config = dict(
    d_mlp=384,
    vocab_size=8192,
    activation='gelu',
    positions='alibi',
    qk_norm=False,
    attn_scale=0.177,
    tie_embeddings=True,
    init_std_o=0.0,
    lr_head=0.00768,
    grad_clip=1.0,
    warmup_steps=200,
    batch_tokens=16384,
    seq_len=256,
)
Each number is 128 + 24 x the weight over the matrix's rms, rounded and kept within 0 to 255. Layers, rows and columns count from 0. Numbers have three digits each.

# q: layer 12 attention query, 96x96, rms 0.166, rows 0-31, columns 32-63
# k: layer 12 attention key, 96x96, rms 0.167, rows 0-31, columns 32-63
# v: layer 12 attention value, 96x96, rms 0.15, rows 0-4, columns 32-63
# o: layer 12 attention output (transposed), 96x96, rms 0.525, rows 0-3, columns 32-63
q0:146124118113128130171122148136107114155118159103150093117105128134142140141140102110143129120116
k0:125119121096132120126119156136125153122127133103146153140129164108151086117128145140153136139111
q1:143143117108118127125106146133123133115088142102137140123163138134125134120125138140099140142097
k1:118144126098085135157143125130128121159128117139141151083153115166115129109186122134148102138099
q2:117121141131119137129128132110170117114115120146139131139091130146102143176116126140106135143107
k2:107135143123098140096143123108103126140108139139148144134126143130131134136131170146116143150148
q3:109125113108110105152129156155123112155134132151110135144146114135169127147127110090123115155135
k3:119138116119118110152112126150115126153134119129134104113133144164138128135103124088126099146126
q4:131150135105137126156123118142140144116096153123118146167145105129148142136134131128164146125125
k4:130125123108106123122157119132154129119117145121093118127098123138152138131138138146136144114127
q5:124137131156096125141150150140146130112169124117110115127148122126111122151133160113132123132140
k5:116114126114132122115126115124133123129124140141147129125119128123113139152132124111125108116147
q6:161153104135126124124150122136146144128127143105147153116135109092119137084131110127122144101112
k6:132150116122138119110118121175125124137136115124135180128168087102118136135109129134140134114117
q7:148131129135110109117153150062125108119122120143144161157097125104106140129131135123121130131117
k7:176159134102138098129116115097156120155125131152129119126121136097122141120128131129136125108128
q8:110132117162117126105128136153100137136106150113136127136116139144124149159103101136103118145125
k8:143103131122054152113110137134098142152112138135112119113126170126146130117138114112121130135112
q9:117102110113116102150098109150161111132131142121176137129118141148116131107134138148146106137122
k9:101095141104128141122093114132142092134139112121130117133144138133127136143106137145124105141125
q10:125141124134147127188112121083120154110118152111160084117137094078147134119101147145155139151149
k10:149132151171131149151124117116131135101099114134181134106123127092149133099089161149117137147071
q11:119101096148148138141120131102098116148117099131115148129146176124113123114122118149100143119151
k11:121105111136154155140138128122143103120137100127120109132114139152108107103155077145139118093126
q12:136140140134103104135128139146131132124109124145111130140071114132129127146131116162131145121108
k12:119148123143126146164108104119079112153110139124139121093089117130155121132100149099148129156143
q13:103097111126127078127125119130124146137090101139132113129125108144157075117151152131165130131137
k13:121101130129130123132112137129142149161113127110141141100117102158147111152143127131142145135133
q14:122133140144139112125112145138131102150148151126116126124108123159098128114091137157119119130115
k14:109140135125102136139090111138141100119149130141171126143132117117126099123131098104146142145098
q15:138077138123101166117142127152153147133127127128108097142129123124090115132144129134131116110137
k15:169108134109118135141117129156135123125118130093150140145094125143095102150144123120144115143140
q16:135122151124164142097132133147124113140100128105157123145117140125138125158109158141115150103110
k16:134135143101122130148144131115087105130116154154152124139107123111134131141156124127096145129128
q17:139121152106094116143114112112119115138093107146128143138165134163132112152128131131133179116113
k17:133143142111097135127109114079137142110117109125137137135155134164119129132128122157150127129130
q18:133111153128127130122127120154155146117114102136116085109130106143098152124133138141139123113131
k18:078114142116111125133124134123154151116097141155137125128088112121114111088132129118131134120129
q19:111145146122136122146126152109151098163118141115130151107179130151115109129122109095119117130137
k19:106129115126130149144129119139127083141112108116163148119159136147145150145140098117113121111107
q20:137125121143139117128123107128145139115106112133153110132136125134090108130122136129110120135121
k20:132118124128142117154115108114148113118123083131142151118099124131119133099147136115145128155125
q21:153100144103142131099127124123113116107115134102147123107142119164090116142123153103135134132159
k21:116111133135132126145115118151146123108162115129142142137133121140125133119135148138097170104146
q22:113129114125138122142128140119135130128148108112136130138132130135130107124121114141115154112147
k22:122120140115116091120154131165162119137127148155105099137150090147123108140140134134145123119138
q23:136123115144114134148117120115137121106153129144125145126101127112143110152121150140167121131128
k23:168148139157132102123131140103156122108099118155145117116135127127114139128130166162133154095156
q24:145123150162124139140141100123141113127157155155112155120114134132139115119153145121132117137146
k24:139146151122120126133134149122105128133132114167133123133120136120117127135123100154144117101137
q25:121111126113145110120124127144161124113135145127102109117121145122131118088134108131130096143090
k25:098122097134161119106141128129130129115114127132115122121142149117162144100137144095133111121113
q26:150139126098152133162144122118098100097129116138093119129152133116120144134141162106146130126107
k26:150134121153139133140117134117103110112119140090136142133112143107117128145113136115130121097093
q27:147147135086155161115133141109134164092124125118147133134115113142122106123114155127137156135137
k27:163144109126145112143144157111133154087096144106152141179144123117150119108114118139110152128118
q28:101117140126143158117131152124148146118104136126122102125089132135121138139115123166120158101128
k28:132127134117118158113140148121116118133095158112118121138132117109120099105141115152162128138158
q29:124116107110139136172132117108138156135117112162135145107132136132137119108121161106123100111130
k29:117092110162160118161150131125154118145122154133102140097129108137105117118124149140094125117131
q30:135092133142146140106114130110134145155129102099108150133116080141126122124138126132121139126109
k30:131106127112185151133128121144122137119115126117120127154143138139146112117116116137147146162149
q31:132154114119137142153118124117136104142145167109117118124142132126104107104097142105126104138148
k31:124153104174101102109119134119147120134159117130137140126146121146125118108125118135100160110120
v0:132162079140145178121134127101116147139166131088085138149166124140108100092173096142150175096131
o0:150088187125169085129128149083165140124111164136168122157083118095127112124055186082088095180116
v1:144157155091132150141176181129151140171116105116108149088162085114103172162133143117122125155070
o1:069177114182092075113060101165124125094151133096160122119042126115146121135105155153205188150109
v2:098104124170102127110137080145129078105111169106060168113145137160134130137149144142108150143079
o2:178114128182133115112116131115137186145156091155193150100138119054140141063102131109070112141125
v3:069127162129126133096165145108120060136143143120172146148108064148125090160129109136111156117157
o3:087118111122108134129085080133152201101113097121107150100102165106138157094137145102141107107075
v4:114109118101161113102141137157160115170160107070136108177087093147148047118179120138115118091102